From a checkpoint of a small transformer trained on Wikipedia.
Size: 9 layers, width 96, 3 heads of 32, MLP 384 tanh GELU, vocabulary 512.
Architecture: LayerNorm before each block, learned positions, biases, tied embeddings.
Training: a variant of Muon for these matrices, 88M tokens.
Each number is 128 + 24 x the weight over its row's rms, rounded and kept within 0 to 255. Layers, rows and columns count from 0. Numbers have three digits each. The size before them is the row's rms in percent of the matrix's.

# down: layer 5 MLP down (transposed), 384x96, rms 0.0712, rows 233-301, columns 0-95
# up: layer 5 MLP up, 384x96, rms 0.415, rows 234-302, columns 0-95
down233 092:120059164108156096168128126113146161083125134094106092146100149098116132152124149131133141150153151131137154144085149092136157090147126142107136088135093109182174134142133146131115127124133107117150127139164128085159142120068122115108112112132117138132169139110129117152105151134098109151
up234 115:127134142144115140131111141101166141148112121121097098081125119139141132180104152152113159148157080134162135083114118117146121111129137145130117141107127140144096145105145135141093121098161077166141152154142161122152128134100107140131149105167076095109150126118058088173130150146109140125
down234 098:100138082159095133137147138139154131118119162143121164095126167099119084084108143152168103098098094093146123171128112106157107121162110150130156087136138142095137104144181139124129139078145125133144131144136162155127099075165102151123114154134112124127124090144154107159125131130112136134
up235 099:146139111139133125089091135090148097108116102137151150089144129109160157103141101153104171141144125103079118110130101148117131130128150122134146111140171133114058099094085127119162145159155081121170107158115127142098128095096141160117147153144162117137147151157154129124109139153150133148
down235 108:160120142116145131112088139161123143153117115113112114137132113130074145122074127120176172093161174141175154087155134109105132108128087128090147140153142108138108144145115168087096130113095090110137149127148150135143140187148140098125114121107137119149131113102111103139148130094122169129
up236 100:149145138124136122139157129141127144084150148101147161125141123160108103107138126124110132133138126173068124111088150129123128119133162151116106110120067133103142145134137162125114109176118113099155158088144125146082181158119143100103160174109115110131160127063119143146130084132132111123
down236 104:150146117136076119113108121114155165150117147176118120102093139079143164131142119128154162126078108140152162154120157121149144091115132110131122104114146134151096113099139155120141095145114129130125105125138144104084134129152153140121174104084132186130099135125162080080138135168138124145
up237 088:141125122125121064114135114164143124130150150147089126181133114137146212154164098144076102130095096137115150126095116124116111106124099151136104117148105119094153170117123124116098150140097106111146075109120122137138111140131123168155170126092141129153146140158156125147114127142127107129
down237 097:146120130116120166119103165090123144127087113148136152136106137088140147133083168121134101122164087090156095144148127130145145152137097128130130089139127129129128130113156138126178083121085140162089104108117150112140097130154158173091163155100154146111099157141165148098148115127097130127
up238 109:153151077100118137131190150139132129139165191119118107143121103122132131113134123117153162152097132125108131160178112102093084115104093163120147136147101123078113133166101134144154141140119134134164133104150124127129100150081136151099106127110100129119180127110119162097106165120126128118
down238 119:088139084111119151134118123128120135127139203132131125139113097128129158131139169130141161104151162131141129186193072144088097143106146073074095127160112140093124127122104125107150140124106118134134125157118132111145127131118150119139112129151125113131139106114125146107174154107126163097
up239 092:088169156114157155138113150136156106107137156114091129137116145128130106124169123143153154124122128120108104135155125116133117135144177137115122099066148096105131142094154141165113141136102115086104163116160140095117152097146132175126120120167099146126117109141154131127122162078132084069
down239 090:154117086101157116169109113100128142141138118090183134160102131123126157115100136116133126125141109140120139122160107129131143130120136147136153117174187100128132176196146092121102102136092113113131128103108159114119136146130137064127108127104109125131113125132083156140142169161081119149
up240 096:131148108128139096094129141099117087189118155116115129132160147140144187076086144124095128142158099123115123105098094135145115141122144138146109141117106133132105169141145160129104102134115153129125113125164098142104125109110144118131155156166181097132107117113131117124112181152180085116
down240 111:146112137139131086107128119180176111102101131094115089130156156137177135135134116136079111126139190085153118130169136138137112149138131103125117135152139164139144133102100128149117124130147146133165091108099094127147127185132095095108144165124097085101121129125149120161147124134116091121
up241 092:093130110101095124161106144145113083140179123145131114126167101184119167188130129100112143102155117119125118152096116132126121138097132136111120095143119082170124145125133116145162105136155160108148106122154101131147127178097139106087103134155094095126152132112148150142130127163133082133
down241 101:119159111114095132107063155130174145109151121152107141104106141142171136102130087089168102163131186150149118137146119131163148126134097108108092126156132091166135105117139119121135137147141154094091130124100153127125119075111140133144169111106134093121137151143125157137090150132138087131
up242 098:113108112162094106136170098134119159159101129116103113115133105118086124173122139153113143154136195138161147152147120166104150142168102156122076104131111180137144164130120106103140131088149123138111132107121132103130165134116124122114090083130130115083120136150112117129115117158092169113
down242 101:134130108145117142140135117087128141091121072139104136160137130155189138109128076104116112082109138138140112126089088096125104148163117165134195103136130128151133097135110151148147197164104094112139131132106121143134123119106132142150167135137108145121107139146112142084151106118114145117
up243 103:077131122112141148117118095168146150137124120151132091113139058135167121105177117125143147161098172103125092090118118120133114165136123127147162166135102133138152168118137127136123117135147116116093138127079115096161089170157129109126104125097139117124110124132137132141083157143183114139
down243 109:116128137125156137118161134086154085123132136139123086120141144130137111098118129137147104116106126129101179176127137123090160128162110102120113114148156117150138088095121133163069122160112153142153097118144128146137134073147133151115167136121135132112106135097080164093183093141159156123
up244 103:165154118139096109153149164116159157122145131109159098158118101123155119126146131100121137141126162132106088171100111172128132088156151170143126108134125139098127154109089116116124129116119123136138116079155105116147154076113073147162126086142098150164128083164113118106110131144152141103
down244 097:091140153111135181154104104160086137163117160133068101086138132133151076079100116176101166100132112135097128138154116141129132138136160099127128126096104146105106150105122089152107114097150103164177125118116166133154123152168115123121111118140130125135112117136151146131138150145147126121
up245 090:091155120101155110126082148095139168141130134148150138115112078144128121123161085111128105122129155118136109112150142162132091123047147121158145103130128131092142150100173128150142158142074134166079159131137153118100142167125121153104155132089162133120155123117131124124116103130122134128
down245 096:140086181105090138134121097108128089121125157131073101136147130138111150103138167089146163131158145106123145108110178139104124169147108133106110127130157138169127097126068149092127133117135129180152112112148100131180129129129132120117108148135062125153133117131114127154150114151132134119
up246 100:130164118173117084156151144118164140130123080119089124125142103127133137171156157151107141109131127153116097110130129160123141119107104104139110151145108167114144160096112133105111108094144153153166120150068123110114152125151122091070117172155126155135140135090119096161120164097112113127
down246 102:115137132119149111119123141115140146101124120162133127143135111123136153125111144124193158132134171097181139122090149078078126097107175121155136134105099115159083088154136106117126105189133108102058151113146162132138141089172165113143136109118126129124122131130124141128133113124122115112
up247 099:108116084125136158150158125141153106134137120127156121095122127161126147177114142114114137113134138115149163123178136130107160157103157127154128132157081123072131075100106161091126081110147136123162100126088111166142098165132138129107157128149101103116118128131098124112148084149115139171
down247 107:131108116089107108107153140122109088123138125153119110103086156147106112145139136112148163104135132149120133132117160143107167105131139175138134103126100101097118156117126167115131127086130165110135185088120126147120137102152130092068124144178109156170172141083172108129117133135150128137
up248 099:142096098114123091125152142157129124121152142189096135120155157132116090106135145105153129086126171101131161161111176147095113129160132142120146101121109131135124163118127124113120123062130132072140126122071146197119109152100155116140127148141153122107144098121142142104152115137137116123
down248 099:100203129176152185127141116142126143126136123108143095115155143131134138098134115147100126167108151147107121106154107093095158095091137086106103156153127130122110137130130108131130156193109125155147147069092097083107139112130136133140121104147107154117119160140126156135126137139107141115
up249 095:167097094103131094124111143152129106114154172123146136156118191110154145101129104131114092106128135147108102127122118159118114167139127179140087155137157135134103139103089162092124150109168122148130145147110145173164130124121130127097140121115079106150134185098102129100110118118114111107
down249 109:142177132137125131126142110122128111130116174151124078144099097139139106122128162109101162193147142105120156147111110098144135127093211106133141103159091108137158094131150135134099102157126131165136095143132161136109110123096101103111134129143157115095140115123122120083166106108122129140
up250 100:109168104127104134105159155167111131145141160087108134122118095140161112137187132132115147108144116132168163132110121141146118153124089133134123099107132129186141132132119102106113111153139136119127176086136081117179148107119119111134090099172129161084121100112130101132145158106083141126
down250 108:130160080169158136108095126161168121137129089148105087098124121125115138163138099142107167187138093152085177088148149101099110136129158110133121128125126140119144149109144136177109145098095126107120124068110089117143141139147148137105138128110129130110133118164146098114135144132146144159
up251 103:134130100080082124179082120161136123121133103149148115128159147167116163124126133095100151135155119116060147173170141128090108111103157125096161150139115138116116162149133114140155105114128134146115133146119169139120103107135163170141108095104129168138094142134127109107136120086150118118
down251 105:113103112141104134141160145115096098166095117092128157158089114088139163117103150111166093143122073103129116098136153120138120139128132131093153176145105135153136132135132156148140105146113132188148124092115095099103145147123124136136149108144177165120159087134146169114100119157121106138
up252 108:151163097066132152101112131139149157119094090141116169147111124136113178140139113133170108118097126087140132076137087156107165139119115160125123103122131109105116132112152147151147137121086113097132152105118158161106119143109128149134142120145177108114127141130191146114091145143150097112
down252 098:147111111163150113146084095120117131153142177082149100115112139148175123136100152140128114140110097138135119137097137097103123124183156126166160125119126103132165104159138126084140135093164148164108126119136096093087115142121165126106120146122108124131123097121151114155185143089090123119
up253 112:074121111129167136129125108135130169125177164155132145106132154135183088125119124130107127142126136132114134102133146158104189189099118165121153123161132155113105117133105099097118109126125116091128130092130121135111123091099097088177132158135135094109154149147119135122085142138155104123
down253 096:123145117129184128147191184132116112111115125148098098145098127068079138138155135135134125127112123095163082126153115144107108120161158141153117120122067133128094159127101128128169106119131107152134135120135150157104096137127121109113132100153084135166124123113135171125103153141104150134
up254 108:162196106122102087119167162119107141113136136150120090115091121155142170143159166069123149135118113133135103119146095153137146121177120127128112139112141151143125155115119116127088134163108141129156167120117165133070119136127106126133119123144119116121086127102093140123072126113138168106
down254 094:121155105090126175095144118140138130114126104103114140160216094170100098133127132136176115178147105135132130136123112149145146132100124122156152136130109112098132120086099145163107139113116081137086136139122114156141137144130129146131158108149177096140123141167115125088128128136095112101
up255 101:110168085138109073131110144154149120125110156101094114098116128129166127113144174124147126173124094130131172143149152129119101122183167109104109104162165103104151139136131123146134090134126104130088155123142128168098140125135138171098172093117151107130148097134126098145100121123114101143
down255 095:147117130121110127105129114112168078051103084118195123159152130106104116135133113156136143102124141086088120128108136150126184115103132139133120134137160150138144154152102104114107144133126170103124151144127094113130135140091106147110158184134127153120154136106135126128126140186126140111
up256 106:109120074148124164157113126116118091149097109159135132075130122133172119164115124126132128113136123150111160121124161155113144130134129150158135067175160164104139152100102145121153134146147109095118163089104075117114173115171113100099112095160120121157142102136147130109105137116129112127
down256 109:132111110102097121138121110119120113160155124158124123107176078118131113066127140126119138134177135133169122117140090163098124179110136127182138135114132112123113126107125161138138151123080165142090160114098108151126095107095114142109108142123152157124124139165176138134110112153112109181
up257 099:145105128167127100136189131132151157165098170148122135177150118093117112149140115137115139119142146137084116111129078143145150125108145135083157095114134106120120157106122083108124147134142122139120169123143105090184125143132161136125119152127102076158089163108107130139122119133103107083
down257 090:171092131131128140120134128105134121168116150152097150117142105132113150186166123103114113125153137140137121132139126074155161098107093108121165101186150152165086109164087140107145131135101151124150129125129095098116146169131099112106133118118117076123136080134155117107119138137123130176
up258 110:142115128168137103133133103103085086105117140150131124141116119133107110156109090152104174100128148115146113109131136140114115118142144152139160129101122164128090155148112123128122156122172098127120131121125131137096133101149133137114081157124141098150144159108201129151050190148111111133
down258 102:125136100127116139122081138150156148099165144123112148140147124128134101152112113129157117127126130120105129104119123142128115091135152113150128092094136101084099127123126112163102140165156173151103106135140096126135116116110139139147120129160160112114110091165175206100142072164121134185
up259 089:142164123087107110126121105083128109160111150109123106094102162179094140129119100106140115097117131165110138103125173140149140132138128170128116073105162126173122194121130135123092133191132114113101151097103110143114131120119144132145137120112142142129138150148093145137117094169152131152
down259 100:124126137140111170097115130128132110119128141169101138097166081151092140126122123104098142115139144150152118115127103146130097185150141091107145128082158150094096118155155181153157086129137156127111114149136116120172143134088125136078140118148119100138136112136192110135126094119093128127
up260 096:121138122093145140152138155104131146141143147124137154128115202171133178095139114073073129114118145160122138093138115153139126159116104112123130146132118145106116110154117122135159135114094115105150132137141135134120110123100056116134129160157133162099149109114086115136102189148096117108
down260 091:128122141144134160154164106103137135114144092142125084141136136168134101120158134139073139157140174115131130167121110132154132099118104105144105141106102163134169137093118154140101189111142093125099139074125129149168173163073144089133147134117124124139116131111120134132123097083114122133
up261 089:108149097150136095144108122106139165132102115148142145126123124156116114103123140126134196108152098150066123150099166119118123121160125136118080138082145170160100097148124185162114118133138136124138159136133126132123101119102141163156125131155130104118158117134142117140088099139126079076
down261 097:109137140130117121153144128100136139161119110173135101131119130104163102121168123096104106131120188133137124113124138125125151136098102102124141127115149127103156167145108088091155112098169169122128117132128132103134140149155113156105162180072110160105057115132108117118180131097123125151
up262 098:125113079112144150096116124126151095089147119117149141150133135180115124134126203134090167131137115154112146138149145162168119119094120150087127107135131092144133159176146121086123129137150133139119163163129103113130141101076110164091131140119097110146140126090105091128134136124145095109
down262 096:111166156113085139100131161137117130111144147124066076097109146162133121145157125169137131102163120111085098141138134104177127108179128092156176144115116122123120105112127124102103162150091143119150147086118098135149116151127112122126176118113090122102150145104136140150140128153147152129
up263 092:100147132141165106113132177168152144133137120095119123113158085122139130126118104126153148122122153130130152087098132115123135158167112133126136133142101112113084178147119127167095117113118095154162124122100130176138129168090154136109153129068181096092133131134139101149101098130130104164
down263 084:158142063135127143139099145103137153142158094133125124129120178118106123099111120114140114135145115145132108130185088106139135136094103131136146157104148152165166122103130130094138091133117146141126111121164116086109146141159115100119082106112081153141176111198143148132130154124115139146
up264 102:136173135096134133121141118136119136118109123103098129130134090119088111110142132138168213141123137118110124160160138122121116134129102130102124118074090116104109159110129150114178154148167148103096119116120168118111086095138137130119131164132170124125115101101161133129140131141196152103
down264 101:152159128120108135194128143159099140127143169135138144135100104122153139128129130116103149109178153097108084125128075134129136121128121148131116131170149147108152112142115152131120163116142135163110118122121166092086107136075092127130126124147130192118124123127065092142133131116109107082
up265 108:103156129136180159148158122114126124139136117181134112105153113127146144091122135151107159149172123161076133083127150117112109138133129118132140108128162169112146086126137144054119136112108071106138126123129136161133135090118139142103141150081156091149099159163121144113118131104127107125
down265 112:181111129142146120118122148138133119156120121141131129128149154172167115136121109129111111131156139148158134173118116109147134162091088162125101105131120093141111108083166124141078172165115136113132108120146119105137121092112076176139097168082103083147146149150102131128100122116112143156
up266 104:137134109095120122128144139139129114136100078118135125123161115042111122150105118164161170127147144146122146088052175131131154141107116171136119089170164124122106099135107163130105145147129129147124158118134138131112131128114142112103144087123135080141140137121157150116144161146122097131
down266 096:120117073114116145135117134094102142168155117111089094162150117118149096136130164129137137135143157132120163139138103111132116115114078181139123085110094143191135150148165143131120120108100131136193141110138090163123129156144134107166114130101127128137125140097125162142105129081134090127
up267 092:105109112123121122140093093116157132137117130180125093076117125160108140166161106133133110130147139134111155115200150137125134149133122137088135108114117152137151160098183127136133168105111129156094154076138130109106141095110152115125083139085104154127113188141104150138134116128124115137
down267 093:126133179098115126118154157115115083135122099087148127125148128110140117092123123160121117133129152144130122180077154107162131134101097091175123159132143128149102112135053130142106136176159097098113126130147103144163112132171111109131147125141118169102149084117151117128157133120113132143
up268 106:101087139128130130125091115083103115114123122113181121177108135189105096145136128126081164167156130142122101170126120107086112150117146134153107132135155120116167103121147122155146139086146118159127132139127173176138103137131155105096126076124127129108131127135118087115156143129112139164
down268 111:126090121111148122099160125099149132165149113161178140138080121092091192085120088117149126145130151105152160097150150138111115133165118094123136156138127155121073131155109130150070131108111116140088115124111128133171114139131128110118096138118131137131102144113122160133160161125110151157
up269 094:112152127132123112148165165090153132116151132141110170111147114092130110136155141146156121114143109122055163179149145142112139139128096113112126128100192137096159128091097144133055115139096118136155132107115123122138084128144153135121120134116073138123144157104127141140112135150129086135
down269 095:140096118081174115118124118143138155140117124111172124159117173143086123119126134159112136154147161145172139097073126127139107150123152145131154107120079096117096125151174136133136144138141175111085105104147157136110142146131130084108117105150131090136113112158069112130129116098140147147
up270 111:115142129142154118115121140133140089150121067111116132155163102115149083124115169136134159118149107118119154181142093064154108116107091125113148136152132148140101147162137133120152091140110108149154112143125105159141080138150074172104107139125134086108149129158101106168122145138140137126
down270 109:148139104125080134128081110180107110099120097153116130127162164117133094158121142121101138126133141118133099135142153111148110105143073130094131111136165129133123128174166123096147115125110137171152104130129138134133135143102126124152151162108150128097130061106168157138160130112170080159
up271 099:095137147135107133124144145085124154155112112112094128131173132140128119074125152150191125111119123142084120126096150113132148128100091129098125099172108175137114121136093108120153133112123098145123110138104104107137132132149127163112154093139127147132142171159076197131147148150116103158
down271 089:123151062124154127154088114110126143113172114119129136131117147130126154103146117093143171074168132110146135129155154158146103138145113146131101126122125118081116125142098171088107072146135153104103105128132141179126115136123177108131114112122162152126112103146123071134147165138148138146
up272 099:154157136157107125146133158163148137142083133143115136122120111191083156119115095151110124172139096123142150140116120184131140136151061132066145137113073123148110100099124097139140116104127092107137148149135125146142107116138145105151159127124123107112117096146117173140099118146135135097
down272 098:147152117146149089096077129124144147111180143124156114118110157120133119104136130132140113118119146127126136142079129097129118135095191134153103130108139141092158146141147140107142129138104149123192122084144138098086106145124185123089115144126131140155086147099123123185133115093096121132
up273 100:176113119152132111172118097118137102147142102070164146143112106146126137107137110117116138127116104143119132047119107130152117141158176167102151070161094150102161149111125102129165140127147112123113094144167146132144147138106112134147104129163121095127130128161132153098154121128105139104
down273 098:108150134097173095098137138122113107122133143132099119112122158140157124142126161125152154117123077140075145134116207124102102123137141115129081149168123119140115104117128160156149112103153136149118120105134069119105156089133150133155124144099166165107105152110146114169106126112118144165
up274 096:107133097117134141076096151173129125110126117126096104105097173143149100164155147105130146129126116153139134118166118135154157162145122188120129109116075107144104160106144109119101117110129103127152110058120122119148108168100136149183115118119135131104133132116156103118131115134176153153
down274 098:138159109161133118135133167115112136097105142167155123128129131162125097064118127141176128103121160097124146139119120116107133159114099137162126095139168138064116127091170128150155149066147109132063118150114136117133127098143116133162134119113124142170136128116109106136128176141113149122
up275 101:136101128074121154095142138104111128134137154127130109189143154142148112146097125128140157110163138125124152109165087111139090180137072110084122140164113153136109146136117122133068144112122121176144189093112147121068168093124135114135120127113129125132114130131115127131131130153124134135
down275 097:066170138114139137173117132141138119144120157110108131127113157130114127134150114161118128103133137116150139168139144100146202095116135105190103111153088117128127141138156112093117099120119170090161118102126147128129119143097109107137132119191128120103125144085125162108101120135126100093
up276 098:170128132134128117128127117103109113179102133119137125112133144142180104138120140114077123163138085106131132128127143122118163150086077148182147107123152117097127136120066111123152081172150145103110121132127099143128110142130104134140146178135135096092113143164125134094150131108161136175
down276 102:161117119129111081120085120116128111133090126180134117150111159140164090128054150115116127161138123141124117120118143150136101125098099116135135099155109125184160112145141139122147132103179091129125076106156120171124134138158143124086106156088139129117138153104123106144140164141129158134
up277 097:135098128100122139145116117143140119155158124156197145122139150137138140124098113169123131117103151092134129113150119160123124106127180104121121112144141142093143142132149116137162127052090133098162150125096138165078115139102144135106162085128090105091168085123150151144128136103124127119
down277 106:110180118131151188102119145145148144132126138128082114125134052132121071137094087130137132104108090145127121127140129149144138142136097142156092153110124116175127135112114115167133134123109150124113120119179114127139121166087151146104126137139173131131097139123150085118094130119122176152
up278 084:149114120123140132103091155090131115096104126135185155142119154117155124115124142121112118119148097172107110127112159129168100145109128101100097091121161113166143178116158125099146089163139115106143163089129147158128164136153119132130101138167140098153094078091117129119115124168125141158
down278 094:151141125126163143138115115144134104119136123137070111145135128145116103159121135139174138153151109109134128136163109123099123114097141100161152130176126136117118059143130161139088133088102121132143130172082093121089136168129108107189139127105142140080119147155138134090143133107086140134
up279 101:110127148103130141148149161133115058150152146117154081123141114113145123149145087144118118107102139120139086166135154157124139155117099099124156145158116140143135092147088138161148096186124146161132111126100127135100153132100129139134157132128122158111155103079135106124151141104131106058
down279 100:134088109126153147136142125141142144126121103117129122117157130130129133083131097139132104145128101155125145129153174123097140158149155127077113112077131144156093095119140128128114130132188087116160155115114101133137130111132144140187091103136117141160068123177083116135171124093113148153
up280 087:139168174150130131128157089124116158138152141088123135135144111177137099170140129117171137142125107133088127091142137142088103121090131116112162152103093139128124148163171100163149079117155129095130156113149121109122097097120112076119117126141123125110127144100172109185123118133126116110
down280 081:126095100189093141147123108080142091108088099117140137118143128156115145099141116130146138110121140135088104175164142144081111129155119125106120129170120126118130164099138163169147088118112104154076129153129132145119141141089165148121131145152116116128143142128178092111132097158123138094
up281 089:114134124130115116095123142141164116136125097146143095106158115112146168115130125112076110110152119180174141132152136144103101129147128139090142114163118145133080115098129124179107141145150128119111141108170131133145161093156152141171137118111100092141116094137073123079152109157167106117
down281 103:135097113155128155146110125109122161091146112163125151130131141115111109107077120138176124182114134103138140110115115112105140145119101129135065138142102113146155110190099181118106130125092109126101117161117136109136162151137119096111117160137142113107164174116164139177098140135099138140
up282 090:123107071163118130123106166138141148119140104180139109122144113113143104162132134122153135111135156114111116112144148164138115108086112108115149124161120137134151102116090121131113122089132104172107186148114132068086085186115166112105146117116128111141114125139135127183156139156150140124
down282 087:129155175117122071111152097123159079135087157093111125092119155149138135129142125085134146137145132158130153155161104124180132173125113121103147095153092111111141117125130115112123153206122128112138130099131117101109112164127121120117124143111142151145111131107094168128107115097149105166
up283 099:072109088119118132109155108149128126126102132149181109171110174158119139099128153100149136139122110103084122115122135167125113109194129110095127174133154065116100130159146136124151125114144106134119130127115181147137118124146113103160116115137145138079153141104160148116144122134131113094
down283 099:122134106124129113158158105160170125151126139151092131128099113154110099125122140136141128146134127092134139166180111117121117134103118100147121112090174172093158157101190131137159117117123131133130135093142122132102140134098173142128136121126168138135046061128145104117111125126125127107
up284 090:156128120167134152137160162131186082131117120110114144170135152128128130156122142159110099103116116112109072144153119121130139107173111145122131112149115123142130068088130128162127162141159134124079122072117099120095151106154112163154124121137129112130088120148114172113100119143113098159
down284 098:127130095079113119127130099094095165116130151124122110106141125135088137135143125175107111135130123119138109096124162125121117175125137102097132078110150126140096123152131096144129134129165158120096167122164156181160145125099158112122114178127178114114093142104182111098140140157149107131
up285 111:104141120122155148121133204159116089151111104127146158145151120144140097107125126139157143127119135122127124123144103145094116121140161110137074118142123126146152180121153152106087129083145104169139098098156111135123077141123104124132104084112112131121137114125191101145125136114175156091
down285 106:066172137117111132129155148131139147113138156147126107152124122104112099097107150111136147129105113125095116099128134145125088153104103117116124146187158104151171094115156163107121088121126079126116131116159158158119139101137122118125141140140133137095138117138140067151135179166092169105
up286 091:095148114122123138105106085146137116156088128134130116161155119133130114137140106110107138106169128174153112121171128181120080097091112139170099095148107161146185124134132109072134152119142152131153123164113125102144158109112091161133138133139112164138110140085117130142090146102140112129
down286 098:152094130177103147180120148117140126138182098130093147078167107130130112106105152136132116175151101081156120161113126116136145156141096132125130137073147134146118123130111118150150137136150123133142136095118121133130120152125157107113086094165128106127151128147117076106145126164076128093
up287 113:125127127089136134128157148144182160148112101081138148141164130154115139188063098169143083128144133137092147114114138117143113139133159103159124150121122138136093124095125112094103131138125127109132158109123106149148130111168098135092149085109147092116135090149148142135076140147141143117
down287 106:115091097128092116102123149185098112130099140100127097106125163154158093129151151132117148118130130126093138153123140160151125128158151177112125112117148137081155127162114119153120149137150143099115123181142121186098140081099170107076177126120125115125119126105140135125100116117155130143
up288 113:122146095137162094124126111167140126128105090133106079129108108085172132128142147132116145121131146133103205118117122102115116155079137116098135138110146130115137173118174135137116079146153173136113124150132125142113121101074153147143081123086149130137145117141136129117152135116143132183
down288 111:103110142139139092156139142107109133111157117094155120110122133128124128122128109156174112125106149129114132155114162181173170105167156154106084118116120142122135171130095089116070130149138093138089147114112141149176119136174096112123150134100123094100134151090109139125129122154142142087
up289 092:092114095167176137111145112074108090138099182133149112108123119146124154130168164141135145090140136124105104123140120135083178109133141142128147157152120100119124122128084138114126123145171176144076149127161111147118128161058132120122147118117107134123144124129098125108150114144147108149
down289 103:128099117154151146073133170119131137096136142134120125122117146121131106139104137177108127089119135110159115124100129140142094144128130168131117128118156119159066120086139124173091147129143123133181127169124140145151153151145086113088105108076100128134085166094137138146150139140119167108
up290 100:167102144135131126145180070139091110126120112137124146126139104128120133191145130108093084107120118080118149107168174128115126132175109087107123118119164155127150128101144162092181123130158131143133126107110142164107145129143111109141159141095126129117098098143141096093119152123127133161
down290 102:092126103107166131106132146091116152155141132115104128100158110105130095106076107160148127093139115154169169144154135123137143138146158111125126125109106153090130126116137112129093138143095127137133143125195131096152112128181153105130129120166135067128119147105108161133108166093171123124
up291 106:133123133151120124127125095118094162142107109085123105117136127172151132094098145114094126096148126126136099139170106129079146133149138159105137098119196142096106128104159108147135127104161160151093114109130119163145098133147131143083174149143149114130126162158140103146111164084099121160
down291 103:134099150098121130154137129084163131102162141109128148132122147099133162166173121138167117070109114137136079131081151119170104105133103132137140139111132102173128145123140168146117124117113145139174143138139124165139158139096102096149083128122129087106131099101152161156129139097132091111
up292 106:132144122119112161125148144128133119169127112101142121111187110106152120187151151142119092168160130085123152179144145104109124146087116165151128118120104152094110129089117099130173144135087129119120134096106064131133079157148111132151117130108098090142112120107134142154119128135133155139
down292 102:159117109148114102150092078130156132143073146135130091135176109133143098125098131149106148116104145107095138127115129122161103157135130130147124116124179115163171143117127101116157173106127122123128141189104124111091163107146148135095155130138101126177132114158118090153114084112129124156
up293 101:134127125129168155087119115160120106131105135131157141120103125099162107132142134107129138115143107129097171127147177098096153152131155105140128129152087157126152127149145142103160100174124130122176150094146105109092100071142164093101131112129142183124129131140122146106114118090161108082
down293 104:149108115142114140146126152127155128096158103114131155136150178056142136109124145129113124106149120154135084132130128129154147101121096109143124126071089104137169139131117143158159149128177137106146182125096144127162115117094133134092105062134145104123155101128142150097119134094145140134
up294 108:128125117131102153115175114142151144103137131151064106136124117143181150146098131152055115114125149094126157098091165129115131135160127159119135102124086139143127117112127132113156185132132114104141120109141106115164136075104105130114157175134108111111133156134105147126098158138150104155
down294 110:055174082095105117128143138127128130094147125071136154156126146127149140080150128108130120144140117152143106131118104130154122149153157160157091143107146176146113100113126134163133100164114140163110133144131148094122147096101119108121129105120127144143050135126134153124136154146151113109
up295 102:150105134129154110103133178113095097148176111120106052130139151125159153135107131116151132138088139122097134100122135142132155122157094120157128112079132112078110190129101136113098138124121126154145117101100143148176137146139129158105118145136099099125125154146140096112113155148135131178
down295 101:168119113148133148122128168155150146123138096139117148126144138104122085192091125097124117126113074140169099132122166151127112101193157150148109148097120117154100123119137144120142125139128181111072095119100145120125115092136116143147098122107144130132189107119137092135099128131126139127
up296 099:113179113125110143166084128135107128107110133146099118117140104075105147137145112134138095142130148137106185087118147113094125131093172127105128088149161099090122140147109107143142130176134141128148120118101129150121149182132133188105144105126103109157134175123081130145137112120135151140
down296 102:113119138123130114106166130135122172114116150142140110113136146103109122112103154120146079079121142136130103150103085138147118119119075125131144124120099167171127142109156111162129105142093140154099154127115143118163163105091126107080136144187161121098125146146155153108113150175080106142
up297 091:127110127137125152138117127170114168126134157160100135141153111134145142117155116130131113085151127111153156134130131159129115145143139174128111136115151103089134123132106118144130181085157160142150131128145098163123084124099041130132171137124076117088085080104119130114112140110150133117
down297 095:114124131116122110134123157077129124137114150131121129121105131137147110145166096106121150162125101120138127119132104108151197139092092150135148146099113162115138105119117129171145050151139099128140115104132125105111150137135157105123087150116165145124155171143090137166068122121128102172
up298 087:106120159150138087141128145147136118113146113129100179123114141108107129141095155162156098111118139086108140157126124114126164111155100137136106106114100108137121151134141128154118188103103105094114160123152161149079130108143139144120154135076138170100102139106110073169146165141125165109
down298 101:115132112105112128136118126120126133115116144136129127103125130120168122150161147128126123134151130102169128096124167111143090079106146148128140124144113118152158104126144140060139079162164142161174110114084107124183141128131174094123134098116124124169167091124153136080158085116132116150
up299 099:135092138096198130092154137111147131141182095143141133151141143135113137108126108115100147141131167142116123129178135134131128139122097146140113124136071113113119121086109168139102135116066103100106167132119107145159119106136104159184106104159129140166092114116127148132141159107103135121
down299 114:132123138125159171148106133158130123126126152100156109149142103108128104141088137113125102130149127121135148148120087118115115113131167124110120145110191152161194127126145123105110103114137103130133112136154145123139094135097130077116138149147121084157111124121146146195154082165114084083
up300 089:124133172111126138152151151122150133107090111165144157097118138111086131159130166115153121134137134166088107155154086152109120085138131143122117113124148119170107145096124151124126183100118123104105112126149102135078155128119125085137137109157087110091156118074162115169124130109157119142
down300 097:127104095154116140099087149132131146139151078135129120159098134143127155082148122118141100116149139098166100123134145107169127130100117126126180098136122143156130133153102083088169098169130110121117113122093101126139115141146132151144143111121176131135126090189136142063130135126120138165
up301 102:147099106154110144153109171107123095154090140134105136133095097150115144177135140130131131153118101131107127136120125125126118126145126125136136147109142099133159128084120117074137151127130147156112148106170179116084133137143113173072151134180120120122156142140118086095102129184137140076
down301 101:111141093111134115121170149166100135157134135132120077097130118070114115191140134123113126135077167148143095101155139159139124120137139133175120096109121113101104124101128164138150156143102163113129113079105127107134131129123087128161157119128105113163079116136134131151154145127178136129
up302 093:122169087122118125126101111140115163146163103100127104182123068136110125135131118122092132103156134114149122079078156165159130183120149105108123101125137135115113131162132145113127109069167166131113123142122119094154120099158150087138123163092159123148120130127142147119127130143150145154